Part of a small language model's weights: some layers without attention.
Each number is 128 + 32 x the weight over its row's rms, rounded and kept within 0 to 255. Layers, rows and columns count from 0. Numbers have three digits each. The size before them is the row's rms in percent of the matrix's.

# o: layer 5 attention output (transposed), 320x320, rms 0.125, rows 125-127, columns 256-319
# v: layer 5 attention value, 320x320, rms 0.0924, rows 126-127, columns 256-319
# q: layer 5 attention query, 320x320, rms 0.0832, rows 128-171, columns 256-319
# k: layer 5 attention key, 320x320, rms 0.0832, rows 128-171, columns 256-319
o125 094:131137088078158123136149138080099065117125135117110114129074130112145135111195153102097086135153067129111169155096186091113105099120152118107116110095123185094117131187101168110129095140175133
v126 087:145136144087173083144100076100218121058200172165144107165179195147182175160160138123094124125109179101157098176107117134131134106181132118129121160140176134154101108117060161125100103126128150
o126 095:121107118099133175131128116161103108145146186097156093137117125153177190085060097165187110126149100086141178147158147130153118129117102119123167137142164124078131140094204099110138100138078133
v127 094:034113140113165130157096090116076192142150122095128175149134131119136160173130136120081114169162121109166169191134128161067123136145167129089161122119095146099090098152128107100125165109157118
o127 099:157077045175125072128134183144110145138084142100121188114137090101083138183163151111114171076139121111088132154155119154134094098128106124111070090062124135120136071094094136120162168116140155
q128 107:135174128122106100099122095126093198141114145117110110175172130135163159142174140184104146100104135064138126172083154156141145056185116137152142119122103164186110090139131204151095104107108061
k128 091:132141103098112145118034065110128117179099148154121158158088155174142123137174123167161120155130136191084099137136181154152103095144110140208093115146120157115077135116168133113111101093105073
q129 089:142136158098154159123129160092157146137151144148030126138113100093151107155076121113159116143057142099096175159132154108149109166066110131094075135198081147126081091112078116077186098087138153
k129 080:136066157122157111120066118109130103169112154154153157151145113250091132147189121159170164168098137103146114106086168118079156089115101106150163152108114147097150072165148160129099136133084092
q130 092:161157192164113084138135056144203071129138101093182165165124128150121132147169121084096143079143151205125114095076113116121151096143116152162120141080143129160194111157131151137090099109089141
k130 078:174169126126145153139141175078116091243147118137147041187122119095134149157108117094098124146124182086119122081160131102131115036162134139139109158150125132152074080153184155069180083158143194
q131 094:125116117120136101108093107100077127153141165103107163129143107143122180171120148170105128112051086085121096152112103132167129118129104090187151105147125127168110052129095191157089088119127091
k131 094:158108127159132150104059111149102126175143185181146193142116180156152141185111161140131088178155148173077117141130184132144071098112110107162066114175084143144133121198171163094136151102133062
q132 104:185091115129170102142126143123124142060135099120157121210091147125121148101168148154134077145073105098166078168182135106122100145145138119115115088140190136117071142129089050136102132142146153
k132 095:142151114085137175170195124127096090039138087153097110138120126119120108163144115070115135128163110099133126165181098166073156166106067085101102129080175144161167164103104144192138201161158132
q133 113:127127179141168095146103155173180137114170171130164075211147131159103084162107145128064123143175156173164089104114164124084102140099111072123156137075123149112109162147083032134098177149080093
k133 105:195094128144114132116127160153158131105140086119121140136097132131127137154135118069138167074134041100194139130133079200072156143145161149101169152136167123159125162112086118196132136164201149
q134 101:137104142181069158105071156154131147139087107117154137147110123134136130140165105114114140102140126115081143061073089154166135053113077108189113122169150117180127140131112182126078171073126146
k134 105:048150184129123128120156085124127146205120201091121159116081177108180100155136124139160158141107182117099109107136145075166120122152145128154090098203109138152108125125124175110093056127139085
q135 096:144122180065094164086121106080137068163071055091141183189103133122169167136089124157128153109068152138148152162167155150185139093167144154187077128114161119151149116102082172144069085034146076
k135 086:107163125166145136121139119121130137143096147136164147125101142129097131219143136069177137110173169154110135156126161161146121138147154142137114130109083134144123097121135116143139138117146125
q136 107:167133104125126150121186131205121050141099158106139169084103157092120160174132113056172115139090169209108169065107144172098120091168114155139119131058182134150126134135124126160152034059142119
k136 104:119164160152101152143122111135108076104130162128151133115097149155170066100107093089099105131117073157153140161151113177132111157143104091117200153117158112179112092066137119117160136131155145
q137 093:175146087141060106161143136157128142074144141152139135144159090089135111210121179115111117172074048126147131146110133086157121115129152088164119108068093096115158179151197098091124158153171154
k137 103:174124087165147155149101157083142113173148175142123072120138110160152063136123129082081070132137068093110113115125117159167098127099136090138106155114137159117150149120143083137163143192123112
q138 083:029171106083133146188178169098153126096118079126141132136103147088086118098148125155129148174107149100147120104121151093133147123106138124115146106176150137117124078151107059164105108155122076
k138 111:127159188116157147140101110152150154131092160157128169133117176114184095160146105135152141094138142134189137136131110162179130072126064068196083167235069153107115191162162174116080162118138122
q139 109:127187139147137093109122119122117128166090114133158130151107179076109181113158139138133146091161116134111100162074173096095090066118047188151082119220151119144054093169183197127149157140107151
k139 114:135063138153109108083133081141114118154096129134135094124116176144182172133156112129106131143184158111122084085075181127136110097143086092135065132214121091125103093140141164086084117054105131
q140 093:138161105071110091119148162108095102165082086155079093087160104146223119083105161091082098102145098136138148141114122128096166188103090204123173213165177147133145164136109139075164103143147144
k140 099:149139159100137078118085101169154123119104095091164150115099147128129084159181111143112132111109132106128182175091097117101158058132101103109114126069105118065110147171119110047084198125100153
q141 103:072088101111159098154170116148143165053139144120094126121138110148126113111123163101194114059113149107057135181082098130157142139137101126101141090116118108176122173132115107119182154110128159
k141 105:172159151079157125133094167080114128135089179163143044142184100094136018132157171153126152120100144159110121151121116155125150146081162122128102119174183131141171100158160136089146129130046071
q142 093:211179165118152135141114139129106172132142137147147147146171026126119152087134185097123146183107130101098091120137159150114109134118085081126101162090103124152148147146092093185106102131138131
k142 097:129156102130132136155173112092159132121144130087172076181100114086161134124097077097075138122097099096121097139117181124186118163102169117083150088123128094136102147135075159116133136143183162
q143 102:203139131255133104141125130100100085095142082153183164133152164145092112187139121156098048129089126115093127134116160143091139105101149082156120085146133162109104124182186116120124096146204147
k143 101:103095120173179147132204085143147108143107179144155146127086139189099135091131053105178140089172177181144126200108113097127131122107132149150143138089111095151134080140138104173092125020101068
q144 103:079091134174091138139114105153096131085151091179117200148148168137163130126170117128128123131180170120119132169154127141133123070108125117123123155139117090075124107168167138124119124220083148
k144 095:123138138133122161131136064111082102164123168163193052117140105132105079106117128108124165151123081187141108145130147154119100123128199125125109090158093110166105119085180152191123079096114133
q145 098:103193192147170118078148174136121117156189160104130113134158122161083184095159148105136122150138103136190130097141121091120198120135143144106159159123078127072126100127090116147073074141119050
k145 107:129191125105105154136147162128165168114037127153168169082122112094082131081105160161141171113110141143162107171144132169177115138094108110124148094108136129085114216124108144148118169166135098
q146 097:082099097129130123127186136145125118094100212184143148110159102094055137113138157131096146104181107184197143130155118126138139109141123143140090096124072148087154111116108093165083093196125132
k146 100:111128151151127151148135147050177095124135087059104117182087117092144127153132114185104097065088166068120104157136127166152084120190080183102124158131164106106180109156163107123152173119172106
q147 100:149088117125153101117104147107114172141136137108119143147066122106172121130112188125180178132162046172148190048175122141133144128134134143074158126167104150175097116161125121131169081149060112
k147 098:118132099108150096120106125137143196166135112126145096173191106127126155099073116113104102175083114088151135153078081162118174125177130131104158130110075049197108110061122118118079162086169132
q148 104:140184085113088231057088137150097115126185103163166146100091157146134159107146172072155118153123164051171136132086181088058155096158084106174131097075114138141094129149151186146136141112170126
k148 101:149110104165120165143124076150118112141149072080169097192144161159132137185081119141179155105162169203184155153134080113131093133141173125172126137154114135144146159146113098077095150172110133
q149 102:123134117070146119115129114091132119154084143142114124090081108137163115146090117182140121145156149095176165133182135129169103130090085043155138125175145135145077121131114124163097110149147086
k149 095:144126133168144085110103074112112097081166102121170115161113178159132161103080114092145194104105080117170100090174101182099094070166163090117043101174096158178108144103162045106097133115150120
q150 097:105104116123143152152117124114088096106105098088154104067133095156172141113097102182149134094068100086180099076144112118107136112168130110124172083151138123140160177189075149111130110169146110
k150 100:078151163129157139132161141127135132110161180096142164118130113135090186087194158194124138162085061156152178149142123145081148062155092115126107121140074137150123189120129168148066115162068142
q151 101:140194172083142132176211139162135166083157133100111143142087099150128145087118104127163082155115114185212100184155096106121165144116127135174151080161123125122152190121145107146119104159130075
k151 108:116098166095158121205095094116120051095156090107134081130112141078153147103177139141129121079132144093150185142169158183152141059164144122125085135115190147197126109123109149098118141154140179
q152 097:109093134135113180086125121145056095100114089127129073094136132065090056097138058112109044136188159137081123116161129144106173108113128122092099134175135135145118153144138116050195140091153074
k152 092:104131076106124148152141167146158137079094183088138148139086120191184151103091105134140190132107147162051130182163155152127123222087096135168098104121104137164134112105187125113099169162128078
q153 097:150158131132212083146148147122092107154054115155085116159111125087041080182145142171144150122201215103145175110173112122076172087146183164129102143077110134134127149031156148134122121084101098
k153 098:050100127121164145081073168131114071168145104117110132099153134135185161070143097131129180073120181080075151129138107175156130175119186161128153088134175125133112148157102106045107189175181116
q154 098:121190099154121116127191093115135153159192212120076140109213140174102130197107119142134125154122141135085127148095113097135086110078113099097105175126105163091117048159128118086123153104126130
k154 094:108116124114125110156166171144138136119151109146123145103082153124144072148094121153189096163122136132109099123140139093071147106128068140120048120107152165105119165155124046142169108117132099
q155 094:136066150154098120141150177100092138123144187088122146181157157098107111087146097165186112130089084110145139129121108093087085116109137094121135113171052033113058161085103103102162149180151145
k155 096:157143113179116113143183164103160148086116190187088087074184105094067100050105081095075102087117176145102128106122127158101198068130146133150110138103150179140156114084132088116106144151087118
q156 106:134166132119109147142090129122147096106102142133073131162123116067128093081121106104128129124175116152095128169116185125123106083120095187104101102108124157112125091137158138093129168120097149
k156 107:149112053127124115078175154167076141127171150128108116160055131156083123122085129149093134171111143136082142097104068110183117173104114122082097081075155096145137104081143166130125150132128066
q157 093:163139163128138121137105159194172067166176221128136122110154154118208073117085148116090060106107183126077108139120121136094164179162133130122149147142175101129129138083189190135065175150101166
k157 099:163079134131118117093218140133140105074086141092160128196127147102130169123161099169083142146126130170142127099138188121068162083115162130116151132136123119129158105127068118173154131097056145
q158 104:090177104138131124127130113098128155151115183166138167079106122149178178128131078133122137126140126091191112132158102175105142155155172131153111118117177148118129152113157200100185133094063121
k158 104:136123121083119122112132118100166136106124096048135148179148175160174102087111117161120124095126147155105161127106166143088122103133103099089175134143092089151139130193069122125033202141075147
q159 096:149092162176161133116168114161116109119156134138145071151146152147053126167121122094151089086166122118184120175193124118129146103132052114155127144139105162157188119099165188196089153133137150
k159 102:180125117133141183132075113125103089130126088115116116163109130096114085153146101162127141122118095173110088106168085173114135153124151168154141089107138137101164091090136150153086101152091120
q160 100:143160158144127129183166134172082117186072109146119135136150124166149135117084132104122115058107107111158184152163134111142152127118159157128144114175137144130140087157143108142107129157107151
k160 102:165184073128146174072124191117145150167135125144115177204158195118138174163143143140165158110150146090113092217137125137134085128182133119123050137175075118179106107107106197103138151105061143
q161 096:201104135123135118120168062143112122173054182111155144135125154130118164185099108156139083157136111162091090130111129080147231120198140099124133197137104159152169164121129125126146144170193170
k161 092:101095090112122159121152197119159112108165114085094172049115133159118124103160193115107170127160133104149124120165127138070111146108198088117120151083135119098081098096118129166151109134083054
q162 101:108167127134156117159100130157176142147117122170138113109158155162078144159121124112148177133130159111064160180157154130111155132125197111146049161130101133063165100076080126123129152148079115
k162 097:175139133169132099118141130134110154140133118152159136112142163164174137134120125086125136136081189113142182126118165131122097159105128133141131067170073137173064148083179151132188113070137175
q163 099:103136112121094142155092173110148132173120192095134126096192111132141103151102136148165159141177113166197124127094041166113156099139120061122072129098142108122144152100057155164102142088149111
k163 105:102138136086203104099112093090078155142123141148125165112117148134139125124144138126118120092102054111092091158166131162136131148113205124191130186138084109110113107128134113099158069147119115
q164 100:091135123137139164171112162120132166110097110122136147130104146116088117103160116118118131193109094184107118075192170114190176117114133153149079064099196086167170091162129119091113106146162100
k164 100:183116095173180102082098136153106129075113146136125125152182128155157125120141146110153139154145089114154188126064128185180125192157111123128076127113099127113148205140122124134121120110130072
q165 092:166156143082092173135193151126149154170128096114102128095121149113123125130066156109153204137148097124088101180094162137120099180177084100109067126116100135142120134148107138142099143127138161
k165 094:157132085137127122083158101119148116062129146132143145203118143096113159105150123073149115145095097086116140127165086123122052120102113136139095154152133084142057109145164091134155108160066115
q166 098:142172072128105114194136129140147106136150068104089168140119126165089161060142126131117059155134067146124167121097165145081078130104098163102133127159139125135118111154135082110166172180164137
k166 096:148193100162140081130192070164113199075120117080160139145124152153082150140100135112137084137128121092177085145114131144118185163114159113159129104104129167087146139115169083169110079120052114
q167 100:142126135105142193096127135060111131123122092114177124113075156143185158101123062092112149225127144101143148154179128133133107177160127131141121091103084097156069136116110158117150049116155141
k167 096:167098125135094068148102156088155220135112139075144139157149186109118120170080074134110145103154071166154184180063105174102073116133102102116129146157126163167128132170145101095123127128135126
q168 094:127105096162102116181101167148046100163105121142113073104122119106156134166130174159125123122097149144157116176073118114114111101107117177093117135151084100114156108164137138126144105128095153
k168 101:163162090153134174087142112095068105131189169104062120135141142088142090154119149103101147183126086145090180128108092108151120108119093121125123128109139079070122075125182144071149147066184085
q169 095:055105097102081138148156126057160209126154157131155149090077102214136152167175133118100156137159133147156185146188109155135072130121147113109138109170218150109081121127074120171061079115117095
k169 091:119149121063083159122121167127110164104091077122109107127177151116151084090148160088120142088184134143123091135093103149155123141134155090147219159191096175118158108114202070148133152128179165
q170 096:092143144112124172108097115128138197159145056129154128094125128092145117102158127158112102126136107125155161123178135152167078132119065147138113152124118121126149078117116113085109133146118122
k170 102:134117125071118109132171069201158128000185109155079132099159150153112094109141092095118075141168182107138111172106130126105088172144146123161091138174171111128149132142155182097088100129161090
q171 096:126148119174136177038140072086220087098120129099079154157179195159093139156151112161161163136173096107113114183114117119180134176108116160148122114132166115125161181095138128111132093102148098
k171 092:085130089108124103103118124146081155096134099153106142166100082120129150133176167071070156089145126100160098127104076148141099037112130144120156125138183111129148126131102101135162140137098165